Weights of a small GPT-style language model, trained from scratch on English Wikipedia: 9 layers.
Each number is 500 + 40 x the weight over its row's rms, rounded and kept within 0 to 999. Layers, rows and columns count from 0. Numbers have three digits each. The size before them is the row's rms in percent of the matrix's.

# layer 4 MLP gate, 768x192, rms 0.236, rows 55-148, columns 96-143
124:479394511510493466536494510514493528499555499502518465516569548502467485592515521544473542521490463453478539483546461415482483468432506494521523
115:554545562488444529511534470515553519540519533479500548421561561435488474581500497471507531450518534502521522455523541471414393548505508538437543
097:516525534532457531445497512620461546565525427498511558490467484536547484459433512457396455528501507436571513421507544475529412575527472510479536
094:510466533501518505517521513476506410494482508504497503494460590502452426487545522594493485515639475509535483437492475487542506483495494487475494
142:513521536487501551464536503563441525544527435465518463480474504520527605486565455534478466517450465492537503494551510550461474508489489487563512
117:514519453467562426531550429461476484535455476536522481480470489595458439532498470503469497557496492483487513492507464505486491496490518417514492
100:515495457514559451550468522551551509472485411492521535458535464534497453464527554479493453506505467574503508558494579547449470418520468476489445
114:461535408465569535592486471490481484506437573522521516555531544547474509523556508502465434537456566500456575547448502501489532401483535488517471
101:538464461543440507516403498542492539490531482518519526508522471516481488452488504511485450521534469484488566466469514505458499470523438412520481
086:464548472485467535420465447512391486505544509460474452522572547428525519476475443449518451471528525507469508515563486423448435467460428464526478
087:517538494494512515504542485477582509495492450387552458492548477556506466501565490508467472518509503572519547498533495507422551490506545509507491
100:539441470500464585494513500502552518545593446535544475474502537477495499519438495518538501531531481496540585490538516464459482501509507537541538
083:526475454512504445464487538576495461466486378453442491468521507587570570435543481524450461538436476462510518492555463502540451489462526468490503
100:496515480512509423516565399477457475537534551533521487471520493432532495495496525560506508547504401523508505513497498559499536453495410447440484
097:527490477449477481530471459540542501571505498593550490494483497485480552452447487442490495497497537476525544492505567486457560531474503472565459
091:444528480438525499419474470448494498523576549443459546511446515515509448481491470498468514460515540522430434467571488493541433478481480463539581
101:444449492521442467467494581450532474548496480475528507449581489560529523552513473533483553518470440458595527486517475526484485494507443499484512
099:522569534509487559520562458540512520604521465482538553465465435473473522470570481437532497501495528561535545458480505590486515515480529466468500
102:490502428521478496504532540571478495516575569525515495500539494539474532538543468515501582482465524510472474501516507468494467479526501439529464
093:553426515463509537467473464536473421476540537428520507497486530503497509457518487475559459559471550436565515562497521521467459464414520526456444
095:484501399572548416477515488570516471546451483555496504552471475482461492495523536541461471487415476526541474485497517515514540530546497481567500
104:448569456523544393589502558524570504479449495513445572551458537440435537501473516484490504497516514453484522428564570484505496491475500500522591
095:531414486492522468458552510506503474528492531431534469456460550529420529520537480480486534502450482456479497521509435462532477535477497495465527
099:553526493467435515503494485467498462468589533514441604565468433531530504517527570521453516516418476499490549535499507460445462456473487479517426
093:490512574402583471452442494490545540475482529485480503529537462550528504510539580549566508616538533501424502527475501494512553553458519537495464
092:553441533529517470443477516528522505541508422460491403437488504463487492470487518480473547543549496555514484489534507530541468475427494517541480
125:514534490531493484528472493496482497436579541515476506539541566490433469522508450537522487507466506535492494550532573461525493527536496551488486
095:509505474506515463527478567555466479439531456536563511512502530517477504486478458457428482494473465480415495429484505462555565536537417539509407
089:432515492443515569464493516483489477550497529529547532472509543524531501531447494471459418533527543528478557494506473465509564481565473530585466
092:500542522457502433489565535485534551532495508532579457510462483500457488530515498580575525496542434484537435502464457561499491484477475484444544
091:496536507495497514518525516453443484532494510459532527457429492529474437538485530478547544503567528483506489508539432482487535534520525574486547
098:414507557510467532520493501484484545475488514487526471438533464538519533514561526510450470502448522483561453489462541437582454491433426467529494
093:547463551533534523511498436531557581488514448439552551470516475486495460468499532480470423486498505533490486561476428481437458473415465507505456
088:473487467443510549465557502448523547543491587509522452452496502473500534499432494563447524581425494558476461513581482504434458517532519491527446
107:523515458456509497498539507505464588482536526490517513503508532577515547434471566400496490554488482553445478481455494533508522527557524528464518
091:582579443446475417543519564460564497494548501425473541495424461558486484511517489451549476516491509497522482489590538468496529567485511487439475
091:513533462481454560444501452475571515596509526470494454462507468493513451475511545430461549440552541474485524456511441429421458529552403453521461
106:519535481521503557493491493510502518574501478488500458556514524533498572490440480489458420554509479520509487500460519491502538406475467577484524
088:522463506514523491502546523482534496569483444459462538465455496584489497426538561507466422476422470518428508559533506523484573503504443546518496
109:544505513543481526467576499519514507527530453523496492528604508444513474527495511511492487543524500523437579467557471455524471494499509512448440
098:470416496494540489485454540508481507425602441465465474414522516491478520464384479512489496586501491494493499500502469516485433541500497536521466
100:548519545480485473582549434507490522465484513484451540539494560516447476510479559524600485586473544471454581499564422584504484494549512481454481
096:507426508500517471464506512462516460498483532458619517506489542527512457511449452509478544504493503552458452545505492512444563492508493518450469
098:545456486497551466430489487516566513458516537527505449565431503481525488441459498527505544450439498427527485478491427431463449573433498470523560
104:505558426480472506541478497513486454493482538503539441466525520496487519492498496517417424563517527510504569543511444570488513505488482512488479
091:474469498559518511503481506512472527511530510526517468457558491414546593492557496531481538515542482481511519481478498527527416474462507462447444
103:502502579429506484531504590550486460502493490514527520487488519509496426577514524525490524525468544493505476531538463492452505489560512540490456
115:505530450473483453445481494504512515496536514597522502507501566538541518481501573436507537425490524529537477485466486478509507416444516468557521
111:524509492487413513469539544477493479534466613478565524514492591466548520528497484538517472531461478484578537482553530503423515492557526503545513
095:513552551395490536434541499544542509461459541494465502553493531528457458441452517454572523435514463528524486464560501519506528486505372492502505
097:509457486494583484490521431498516482570462495472469404524460433530555512473494482491526540515549538452525543544491518526513511462502476570521495
091:498479458484526455480526499520501438544511496532478523558494465513411531560448450500444550481456490473429493547486481465499468481481517472517446
118:504549478498500556446533490485502484579511532477535568513440607474464503459502517434529449456469465478501572484485579522477443505483488467548534
090:569467516428500512465530490507551499500596475555499514606486541500499502533450448498537507521476462453525472539495547460516496547501475515529576
094:543517502534474432414495474499465552465490521506438452475445513462516509548507590456526520470540500442475438482513516606462440539471447572529486
114:480540467533547494526519475507390539521513553467526522533505528532487545518517530500488491542492561568467522471433574549494535531488510484540494
083:484496597486528524488471479488423458513531491479556492453529473462579439553510558486455476600519476471488396513533475531515496458458518410524445
098:492485469550465382469489511535474493540492430526553473535468466471659496488490506562472445512484507510546523519535439496460464499491482499535491
109:467495564487555462518463471543548508512492479559542477544500493538537527436522605521500521401529495518489538526465456539550554431491476473534454
098:496449456466475489501509487469371464480484524477527573546524535505505525464529552465541494475531558452495545453448572457524527481511486521612458
107:510492518568538465512452505476555465580514504541525578548526529555479536521514444504534558525482572480518490503502457435491628502589518473508499
106:457481554503506519452506515484566530471477545487411482478502556488589554541529509470503522564477494544513541522481498462525460489495472470502484
099:533496492491510522575501464550496544481512464514540549471491531472489524367463506489493413594571506502507531412443423527505484483491532550482448
103:461489523542573520456457516492493533482508550552454417506476457516487529516460471516458434530508531496457408483550553499494410549487404541491524
102:518534507457508444509583499525491481616442497556511445529539554533497479437534460448493579460521522493541523537501504464402533528493498468504469
103:525461514497483502506534458472495546519519530550507562524459558561530459466496583470502532429529470579509540478507537527566546512514488516466456
100:511434547450512498539493475486512560477475516425522524518516515485540493462523506497532511500502537527419489560468566529493515508487445458453421
109:482414482472494463445474434519483543514458442503502517518441540544440523494517526488505525455507495480463443510530531379487549468442475489474467
095:532552537575553543453534499554513519579495433463498536531489564486538431520552514511439527479470557457519462539467492473530518499454509468543466
118:517565522516515508475479496451536512515530480513550502499519478552436495484494515391520497509493414499491546556468605442468517524485510490450505
103:531567535467502550448516512477527480478545448463469524492512504482413472582460550523531512488475494456543476512527496511549473521550473463554527
100:461484546453530484533526510506499505467500500480454551502552457559511534536521426481518433503490592423547502430486474503559524418544506554445491
101:518469517422425493536531554482575536568542452554499436455410504525503525436474549489453498448520482488440425534463453496514484454539525491527498
089:519504506467516551548487473499542536554443543528425565575506461516521510464482584520533545458458509493485595508476540455440506566473543482505508
092:439508508546530465461473470551556531501470492462454598538500551524461512538509482495441459517460479511535518492486457546470548575466569561515488
100:542494580513562494490469496461520563470505518495467519518499538548405495508572502469450501505398478499501544499509517544455529457481500498547502
093:474473552531502411501509551470472487502456485515411420524533532495528535536545541526522514481429435542557476495500416501459465481547461509551542
104:501530474572398518534442527447446517531613481518480466436496548520464533446473577512518510480538440521491530468477484519512533428554490479505557
104:562458526500564465382450454507515566524542498469579513527512471511463528518513493469542541484570528513568514531538515456483446518432497440520462
102:473544467508471467531528441495427504458519543466538489515459510479464520548497482511520581498520558488503474424405530564490469487544482471459460
097:485510498507552505455532557483480510420598524472515494504439591478524425536518458488551531548458460521539486501527439471430442518525476506511418
093:428433472496572549504489492463467477522439467487519547512385517461523567425507500514517499439515490471488463456544443510490499457417562480489541
094:538475575483483421471506501510494478531500428511525507413508530466527465468529481478483434492491513516616482506527478507513515497481544468566555
096:449536472481524503468439536502493484538538458482506514464445484489531438484502517384448560482420534483508515508464540527522494454484498484475514
083:500452461551449470553512586437479525503444508454455489430525518531469548492484479402456496507491488497483516483478430498508507515546526520525536
103:533483457508415565521493466531556451602537485535517511486512550558533581517503516545466477408498485472524461452489387604562504513546445533510474
100:432488501502575424527492534481523487582509509549503425538470537464437540493538555452474523482414556519486485517475565515510513425482481482528553
100:526550460455472484506528506546494451493503502458507516499514436491521467453524518460503493504562409478470470474516470573477508466516523440474422
084:515497505431540472510565525526588484510510450441442498463413545458545531496551520466498588502532476481444396555491483546526514486494476462496489
093:516504485481452516490481580551441535515500564522489437509471540546550464538553516518395565568577514499564474462497484516591493465509499480445488
104:566540545477432515457449559537541454539446512566504553529499531515552498551471513539557493555497565521512441565470461487509456480491510508504504
098:469513478472468454510456496568462444503550555555483471511529535417461468487576571505474511471507447520487472505440508492548542595506568519563476
102:511465459490442636415459460539534496531534486489411514475559497535553567478549543477537465434528480503517496472489537479444397519534494505561549
103:507452499487455515524499535528459484554486505537508503457554491545520527445498460497498519507532437492498524500559541489466431466435441432485493
# layer 4 MLP up, 768x192, rms 0.245, rows 55-148, columns 96-143
106:539549484583514486542529415587459515401498509541435534516539476498504531466526513482475467534553526522532450512452566477471441525488403492512459
115:425416575524528490517543453464562581518550548486421478517471528407560513479423474466510422461427496467527492519486492510513512502489513495531516
093:554412479442556454493576472522532458457522516545538434562506458534476477474573523528602534458501470512477474558578506481545520478534471498489476
099:479559489485506542516534572566616545537511499551520520530535501505480484535446447490492469561568527531491504505470578453511540486523463490533503
116:575504487501533534449542503528515456547512479462513481500426533536550517472544537511517519476419516514547541413506455558487470520492544471485491
112:596558498457556517557486482534415520523534498465430468533458564481477520513485473509458563628532478533473488496522520504456524471547508471478532
105:504508482501527553483492492458552547519585510501522508521489435469479464503530525548514523507544556496403516486536444552532405533478494459415519
109:433432468511471466462513454475423420510499533567427500536472533500501485457464485479534463542488470533487633490545499531493480513447502427556463
093:559525519506492492481526472468519505433480484461518495557503467492485504509523530492547538518546506580509477448545447537540477568515522553496514
086:472580533405477514518469480565546491488523516529428535534498485488497479518471486476505484512493465535458425540493476452460494491486520425538490
098:468485549534478540557491520480487451508460518465495443449507428461506486480486565495477497493522470504542572447511465536500526540517508523457500
097:515481529491586531527500554513496558445498484518521474568481558496552571524557517525618553473474534497491440444502530451472451430537433523504466
081:543552458430511528536538519435541543578550542413536498488456530464489485522561473563466490479470555503535489515469510432490425500494508438526484
102:511529472516546492491524492484529515547540523464519530551479528537526487574459509496543471463491541447472463493499402539453420456497511513545486
090:446563459507492533545498442582605481475519503586556512456467472541480455429528490474511491485442564496496462493502484480532548475463471464513449
088:428517478513463470518536536460478547522464518511530506513468470556428448528526529517555472532520510457506539497465479523454492559513464482525545
104:440484541576473471520456610493537554500492485505465544539489420497512453515561521630513497509486456538444500467572507443479479467491491517506515
092:463499400569458476523482465493556585515500449522511585522502455518512461507506534463484519501534495519439473551556521503565538530529488442530468
095:561621509548515540487545463585465435552580502540454528508444499468409440585473509446505526450466487475544505460540494383505440519488511506496473
090:480566487519566519500511455531465498479523498461546450511552534447500513474553609539518430496562440534495477456561565567541556530460503594545502
099:538497534483498411506513525527468433455479529476503501472532409528539510489460538552457536541477526501526467475494540565516412591536496475473577
108:505447503458522500495556582535455552501516523469488516522501508464517453486501550525533505497440469524648498486442522459486547481469492506479507
093:523522522524516521525543576551463551440469533480506474516451548530457537520511500492480493507497486455554471531446580474461535442478460483534487
096:575477466472510495472496450457483539465563501521498447525564545493540517461459541582450520497538528536493523478515495554524355476433386485494442
093:526518444495491463528486486475474568548532534517522490474503442501513500528519550585560526566505547446486412505467611577477507460507533470503519
091:497495552516409421545521555453531482488489525503514528462465489441524525589464527529491507499442538419533428478475408465484476535457488458560465
114:476450569517465511496500526576498559469460491445541477501488497534501492459505499517477499502540513518570398471456519511485491459416484471520491
094:451405515505431508469477510520512464480450566490473431544534527499493558570475550500441530506521470469527479567552523444500544525477508531482527
105:503473465516543453559457539543482553499554462504425494506445521469443481504514536540480513559552474520505447494526431515524549429467542510593512
099:460508506473506496500471524439483544486394528519490528503567554522542553465468546472519524501449541540474574504490488472521492615482539528528511
091:518547505502487526483486439480488495516474524504482478563607503511485510555499472509497504450430424554502530470525498570463500425493436507436552
103:535458490528489443479480502527440512457531526508465396528479469449470420535473521520552541474558499580551496489474506483530456472527566528484508
093:467489412497560506439555527481530562423498502568549555504527464565477443530439468430465404487541453551551477485486497563560523466524448407475533
094:479515538423524532474511504548485480492478496442454479443541469528484433500508528489392538489516441496498501450410559569500485502512467480523493
108:557464521509509521459464531431492519487408545502535443472599481467493476490444453485464497576468470438475494515526477508530439556521452456547531
094:562438497536519521490461502530488520477534520565528449530576512478498518434486585468538490449465485543452506518545530460482491473553510521551486
093:520499507469415484476474565477589472470471538507506477511514506560483528452457425517475520550522488540425526518427569526558522494461571552418443
103:563448542464492516468548578529519452487524487483541491496594484501493453538506525537510450525524419497515536529541473611545493469567477456476488
091:583540474458484500487474470540430440494459463612493517562467468458547503485501486515517515469527503444532577501507495510496466488480520461544493
111:436487469502534486446472511499503470529470464484549547524426521572517502479477528449532499507473519464511405516514528591540469546557496479523518
095:462482503497500541581458516493582481520544524514459526518458557505524481542515515515532447439557573503452534501511488519499472461470460449483556
106:468395484498503458534461451560539545536545497490483565533478573474570480498556588482477561523498593507496504501469479435527556470496495542439509
107:493468509537466480519532505515513495490451382522460463416547502503548531546506486489486504507560539501472551500509408425497484571493535505575505
098:585502487524524504427480541441507473530477579467480486508457450528554411536494489479415491493488550496540492526495521514574488490506542494535551
104:486532496435514542522459476511515532475498524487531542497557443531510439487499515501499460431504520477466459514551494548551511471483513452412523
100:515533511554530537476479448536424474485497413525457497450540506503495595469443486515504499458467502483500491486504468496503533482564465433512532
102:495448456524441454473498450462489533536458525465518498520517514520548540512536560529441497551450495525438444481470480508443523506528501454511505
105:549555489480480480487440481527560481557532497454460490482545480526568524492508573475489474464443520485511495493493535512521500343483401495583525
118:463499552538521454514417464559459492421495502527486498515488521499472568504418539523443563535501492471459437512452501554592521459471470491454456
097:477477477495591419533474504489534500486460438425532435495494523476475533474561483485452481540488489473466422486429470572525498494526518459514475
098:431484471516456508526522456425528530493519535437530487536454525528470469466524486523527492490523466456453461469559485490485502524555486500533468
089:464500519471409542473567467518496481548507454515510599492466523561531497484448497463533566445472490538466536461502482526443538479509532484484504
102:560510508501481575551511479540456520486545535503524531452481488488520484488469441501519518551453577578469528490569492507501550493523496529548484
093:476492607523493445477499553548580544559444589522529588472421492525496488470455534493560462507460485453532516478451510494524478498466429463522506
103:514548459530487452469475390510454469465484555516452470493448521438574489435527551487501527497467508536544463482548516507412481458534452478406433
118:481519515439485498485480412516484467563458534486530533503528529463462469487558426384456521514509507474594504520501502477509491538457465491477516
088:501490515523509490534539520537528535459532514499405472537526517474462587439499360505518511458445493528540563489456506532456447538506472482441528
099:531521436488522471406479573407578516516544454548552486531525484524540526474490499509567515510401447541500474478514510521531521427482500515453557
104:453544561578566486514547521491445534522559455497477523552429526416510481600510535510422471472483428509496564510503554523532506509484462444487541
093:462374472482515511515486472538462520508537490491450490463541464514537538536519431493601488502591529537537510508509465441490531479554564502555499
109:457483463515460442499552526570475458453543539546481465423517510521534526547526498486504489580395445430449497501489582492437512520479563541483460
109:455537555518451428486493482479456508493488481464575519455503411501448503468479463482560510406461458439533448499567509480462490518478437548537546
102:502509529482564490401537538462527503461558528510439422499504497434515480518499487530491541454446498478469486510606603524487454445433478494471489
102:514520491512468474492497540505470423488540521446517489523447514452551522488443500523451531478471446564463532487525556580527390512493497481517456
105:472476510429587525532508475522526485469496510615507556520570534480473482489507523470544568518530435551479483415509485526488419564472542506520540
105:540509478486499511542541475501483504495570515561398529451541510433456470429443511570507541471460512485599533520506515619483462451454500498504484
097:522570554435521584549499456522496537491490580504533521541438485530511461499408487571542510461475595538554435488491514517545520468451475458478414
114:468535508502454463412515490455463450489459475477565496525410569488446481500513460473504466493474515521473427516521397441543481495436456517466555
094:492520460492573469508443456513464496549566493484498505493511459522534453561548542471462476503496545491582519525466503447534497481476498479509515
115:527507486536478503475490445488504497523511418477558483513508494538473540488514514529498500487491559522485470537466477499517473541544479498536572
091:497477491513524476554449523520510466500469552491492428477431543490530522509540430495460510453532483540485542470481538515516539523468504536523531
103:525508502530548510446543460445512439506484509475453520507512559500476447472485519508502527476574431510518573516495562496487512480550476498478511
092:448511475528482466484536455469516553499498492501551554481555477534477434490513530451473593518526490522488408468511497429427555540474473513551460
093:519455537478440480495423570463530483482459491463583492548497546533493592494510550518471469542534551502483504537538567447451522541460449547545520
095:480490497483544451445562474533508454473488515494477461564438494630561434470550464482529552458529488508467542483529526553441488577527568487473490
094:492466573519520530467521587483514518487517474455545504509475479474522583523427447523486520517545540548524497433506427478505459485559510572492497
087:542480398472538516454428474550512477542520433478501505487541476486492498557462486484540525500524486561478506538510478529550552514451542494529480
109:392525437498500546529450455509489470543550458508522505478597501488508531468505504442470516520431505445504488474511476500560558447546486537500602
106:516468523563549430424523497476547456502532493495542530577483518536467523541500497467515481452492500499609522552533511432558436471405503477492520
107:441518522462506528496507501521440410543457568519556514511500458452504486493489522453539468473423541466487421558498496480464466499507569574498487
101:437499465545464454481556506486445526417415466435547523507559461513527507531487516482545501592489465535547540508460450528535483559474487534438508
093:472534577458548517477494470444438505494503576480539530487481505493569496506500421516542552542484535499513476512445474571500453500451501507508498
105:459441528472543495529560440467503503360483590504518502519447475513469448562506439438535520439470493545497431531422548519529484514483514541448538
097:521438555435513452470527536525466512526472426514491493613481529510429497544416525493501540424485512508611455499494509492518552503500496529510462
084:463529489481479502505487420491568507471479490487558503534501513536491481511516480619478506480481473419546510536474483442390501495483513505447457
096:449477533533588455454519469489531536463475513578471541510478493441493507512479503462509521515442481521518476456525483475426511425504591426544474
091:506509458529444445480547487510519511510539472513549459564506518505570561514546440462482440487461526461493481536439511482466476500516472472521515
100:471483497515485533486449443538529503510544528568510493444560475460423534462474521531515498445510498504448513506419486549532497493544447459475455
100:500560501538489520439506482449498562500455411529568447449457419535509488471529534446509472483509514531462442448504525461498461531464472565505525
099:471457531500516473452541475574488491553488496413552488456511511482507413434529496509484556526414541491435536523445491483495463532438498525423478
100:538489567580469558515461509548531564415531497575484477525443494453505560547504547456525564423518503549605503472469459457465416543508489475499513
114:444579557599556480449532564437432570536465512496468543515516433535546531558499408516509463521435481464525505501473466456474490476463471532479442
099:529459481546466510454420546528523483482463511553497447490486539480533446462477495551505474544552530465548473550442478523490499484569465582512560
101:487527542483463487504446479455493504493526459448493537509479460439519538504542531470507420504472529523449503520552498466504478447456575524577451
# layer 4 MLP down (transposed), 768x192, rms 0.22, rows 55-148, columns 96-143
121:478529495473457492510525482482500499569436410508522553476472539515529575428505413522457490492572491497522569554403484531511523510552477427556509
117:460501489459482525514445444479481471436412534499524538534463497407506500454489488454464453487416519475470539545539510502471601484449496564467524
094:513505487567471611498551490596486485445553565454543504512557561551480489490462491509529525466512489581510512509481528506503558500502482543539502
096:516422513552617449438513523501527538514477547481514457596458542465494472508486492577483502473465520500603517476488450478488548489546478561554473
113:457481553553559442519494550507506481496507479519543550475526470467403443491420478514539471551562497489483498520485529492525557507532517497480464
112:512507504492566588466503439488513446478525532457463418491448504478513511551510509497511509498508515542432495515529461524503472496477471527484469
099:443533495448405572512498506543521481575536521466477488509468509464525492500466561481537519506510569455496526465565490485424484580457407497520545
117:506487509528444523536436497506517461465454534403469497470471492557463484530534532530536434504449496518500430529497516469521475475497501584454479
098:528580512455503555586570559458479510548554567457561505490513451495566514525537549544542469525464501510517578557442538462500512504440540492568539
077:538532543414548443492455507470538378525459497545495499486459408532507474521443510542499498619535525583550553488556487497522480437431514462515512
105:545511494496485507496480480539361481498497474584524614579459484446532523534525559475507485474506591497506486524510577466521505463441520440517476
099:479465466442429484474478529573452471497452504466477542518480519515471469502504508498480507494595458574477556468409511511449484510491508503447508
098:569502468534530429536507569448549498509486476529573504498522538555545517517436526492467499569528442511503503473499500493452568499514556533559466
100:515499480482530446483494465501538486486523491485467473446543527520516505465473511507569461431433449512556503525510481422470506489516516566502584
103:486516498510462547541467518523594543454494490547524508505521480483431491436523463453500487493468538527513488480525447422526487476578513440501514
102:477477506489514518464463460562561475522469475501478519416528518536425507489521478577532480534512406565488484456497437540534519486510554566450463
118:508511551495531551518494482525531468449502451419463463456486503540513484542436511481525490513509538506540505518483416384485545436481402479488538
091:467529525477481510482561477542510498536510402525514431450424483481492518481644498550523571533479490547481480427511476564527477542453502551534563
105:527503515466496507479482502540546563530528552438529495559494507548578476533534528453495480507469489577458478604553456579509450540453487523505511
095:509491464495515454459553547477497464526491561573592504435480507515562603422472554488440467527484501512540516501520485514520592557523482519586467
097:473494527496436501481472491518501407526564499494514477444493513453519446486440466459611546503557460473504486546489449498451509449454496525466496
090:490467616520516565477478412495470474509501531421477446478493430427496458470422574587556535505527519511488583461548512411569503460470484591498535
095:484575490508523473492489453547506482539541446451423461442523534436497464439486466490548492444507485450467468474514512507510440524551579465426460
105:480533473485548478496510518501508533493539419510580488555497481548471383523539421477570486483522455548543484504466474506537526524465472471475494
093:561437554501513567496476511508543515549533527494435451485562536497485557500463476510519505505485549484499468502533525501458580483530466490537578
095:505562532444521523444455494500544529531502544589445545586554469505561546431531535538511576520531509466503543588551540554403554523526483509455549
100:496509435477514459530457540447481415451540431496489587523492520440378501491475497488504403455500487547564512531462469527534511502557464449479453
107:520605508410588547541536541533511533549501509473446469533530533487510567521467496428535461522408438439503470508490511560417477554450503481547497
105:570522472509458510486581498535482544449506469535509550510454565490472445517495483408486485471491514521536546510454463529506537469556461461515492
083:444545589476507551522484515495485458486530499507514553435508439529477405526447484522476493448465488535474528554469544494489497485460528486489541
091:411488533510554483504476533493588506465527473522510524524563508505523470453501546535470469565502544451474490498458547547527501501530463439544476
101:538463514490575473500504507481539493466480526529443458582469437509487482529516509518521486558509539504443528485510528487494496553520509553537446
089:475500524475567505582464523591469561520472470507475511532511478497459529513473502554572544503492505570497524451490422464514502557460520529505537
091:451451483527553476509443561539478438517491555499561543533568509518524536475587497440573466449476443507506577453568519497550528524505494554514480
105:478538475498501451476572459474523452450583544481488519533474499552487509471544559484431496412543568513491461467454550525461556535513470551453473
091:470429480460479443476452498522535527506509513525530532460523556524506535499557492524461478507557484486451477580459490484483499465502517457515443
086:474430504536479554458505509542505532536499543461526478500483477431519481469544535451531562436500487458512559506487460420503533556523484409586520
104:498468533570505504486510491467541504520547492530589539478562521461526501463551492536554447523450481445527543506504565490453461477517429449488483
109:493544500447531525461480534481422476437548512402448419510494500393539475460581451489533486448520548497494476529524450450481498457539460483521549
116:528426553508574477502457511479519457518503554443505492499463558513533528470538563487515556476479471528473467488530550496549465475499540436483429
095:424556477464520516546528477416485493548526559504502486537512514520515515554453455387549557463475437456462581493511509473482476497502563529542463
100:527532461439455559504534478452525452531522538519548454489495456432499407490484448501444472425467496574517479517527504519490527443469513555491537
099:519539456445530496480486549432476513552519499453551539549472507550528496484512472567511479523506497519523465469490543502459491454393525567517498
098:489469461520491424498513514509552510487472506502526499491510533534506583479515490515499559453459546567439444526544472568409511584520444443467516
106:482420482476477505498455528541509391466502503447454500511502494515511459596493539570454577429460456433478549478475473571499511488483542535449444
113:504463487488407571513507523441558458492388494518479509490472463514548494476470457465560493475502523454525467512435497578545485486491478495517515
101:536503477478420519518457520478542568521456564508413484480464566515509483516496524456525539568531490469426542503568519457516477533546640538566478
115:466544519445509487448505470449445493557505471483539472528471469470600535402434564463534509550545503514489495523492464516473555515499550507472494
104:523417604598567504510558523454457477550471436473484486564533470486566481492508499578595550503552449444540458545467543481547488532498556477555501
095:495547486524477494511517481618517551487512469521498527510478473579464438513510475420492560540509471542519480517496383509539435451513436527502527
095:530550457487530549499478541526433537479436486477547485501477571487473505531555543493480481524496473463498538507440455466528525505471537453534577
102:482473547547517451460452498492442475504588494572526498527512502540506508526453510488496545518527561569463494498394476488538466467494579493549466
101:462480469501479494425504474479490557506468517506457481487493511572478497471554439498539505553515509479418479445445495443497478483513531538513510
080:478530489543496492493470508471471491475426432466521490493576630507453498475521509531502511451483474525532556483475564491472476494497506476497427
093:525527466482515473585533488459445417451471507474591553528588482546514487509495424567495462466493533503529511551432527494545502487527523459469440
101:515422440498507538517514519590512523506486499485501484456421508561450507531510452499450440534506464525524545462497504572496538513524501570493440
096:475535501513500518449455546579508520495525443460571412550469454500517527545451552560436464550506530540516463434522478466496587504519514466488425
099:551489488475531535494437477490516476519571541499489495472471506539466480490490530472483526482502436508544569518560507461429536506565420559517545
108:522424477548466567499501481507510495512508538495503464518516528507539479509526430525469444538472438550478562472456487568500454587440426458490497
108:481460602529474488502443470535497516556525483528593467527563558478470516416560580459464488501521508511493580569545499424499497515425563431581540
119:521554518464510518525509490487427533523469471542483518489561452517540521440449460489462465551521459477438481558499506526478535560460393488491483
112:511516526537496523511506477496531519547483439600538481543523515456549531462461489498437478501539535487468512499527476477488513483395481461538540
097:504545377511506468593506547495486430465601492496524536489509476520444495514452454510478384481555496506590470554390486521480468540555558512524405
101:489474429557443546555561504502493505522419533500540540394497461492515552427511477526513498524567509574510546515497486494557463548577527481517518
109:589492477531519533530531543534466444539475457488551501489461549462511533547528522467524524564492517509520534489490419499513545511572533542545489
109:457452430499551493548501435500477582495462480500477544595425512458502603565558594504530493496523556449521489502518480487473494526571505565497503
099:570587487538437455497486498482522512554526410541456515512476543446534479499490473512464435488585501532433456583491510526503390496434499433536452
116:620465500536513538482418412503505459444481553498511530490561466524511539509507468513478481474500424511511518476482501545503438516500512566466452
096:452499510535495477511516533514505498559555444461523473473482511461428485508482490540490473444456540444548441488494514491476473482445571572515515
109:440553483501486478463570541497482510489511508541528548469531538523491524518531417503459485464560468575573478480425475487520439476466528460524496
103:505540509540482401533455518510505452563572439580522483480453544563464498522564511517452528519474507443531480490493474487523547524464525537538512
106:492523496517515481520502495446487555499481554525448536635459515513517432476477521487515594496442505538531505574521555528469488478453533486439496
098:474498578470482515457428447569471557393518518534481539556538478479452567557499505485517510443513494488484562529509500593458495507493527498483476
101:499502513475548504494494484437479500421535483480535523506540586443561556507512533476536509541492527537510510485535461505479475518510498525499471
104:524540449543575526454533471572432499478468502441440526458465473522439500520514427542430430536467570524532508472493518523474512544489517448482528
102:449470470507443465471479439462523536531541430462575499500551525491462476550446449524469488469465511458478482491504569489547532554526463504489551
092:527455480580532454508460528548507484539500520556521514414498582536526526432485467453468536528444459506481484477513522506547506529486539549449423
102:455425565538451537493507573463417523515492459555458555505488427492464533459472510522514408492553465488490540528500542530529536433455520548552496
103:490489581515549575485521481516485482545527491500460406443513491496533458530497526450541488552410506474466587467580518486539566523491564459448523
115:505529466503469536514532552587430486482434476513492541483525546519467517489454451518535406506508490521521478549429451546435497578601496528511561
098:549543416469511531497497530457462464519439550514465499418449551431547509515530462494494511502494572454449532461498471509476494508556542531455556
105:522541510514537456565554482498477565534491536523499520510536484405516556471516521468466537431482531496516455518448519496454494536517454420513533
090:473524465452555595470493503452457481493467477518525523490505518572426488472494449412499518524523538500499460443470527558540484526522520522531492
106:532403478491568504492511538444448491537516503499531469520446492468576475511516501467504487494538430460579491496479492476549495553465496555484483
087:465502433468429531487496478499552475464518490453493517534516534473415553485486461470488478567454483443429545391572495486515496513501563516488542
102:518517479449606555462545518526486479477493584507551512556468589511474505471457571548530510488498591500495431481440572517479548490507541460502518
105:483510561529549507450525556455460458485437446508520409466469452458442443497539521573507405487416518520575427471476486508548517433498481528511518
099:525497523531481526500424538494445545465466534559438501448558539476464480517424425524555435485496484450468496512486565543552502444521536515524448
089:579504502459517507547445489566492482481401540491446507474458592448477564513513487475470450522500496448449529576499480535538534487542474477451433
100:502498530434445549515533468457502461539498500493528477469513536551561543527497541530566460529450523533506522446538456509452531509506547507477577
092:516458457558459558575512477451499570545523522423530502473518512564471512496486497507446492461455494471532548481506589531522566519583517544475523
111:514524523533530517418605553487490543512536483508460522503483467472406568574546464466466491468449513463594450499511491455474535423560451520548548
099:442476497398497494544447560551466548468567461447490491532463495496476451573476469529454511510439410559438566499506513484547459491528561540459385
100:516461522538482461476444538478518549473471504473535414505445532553463546517481514513512469547504464451463492557515474505466493560490497580508452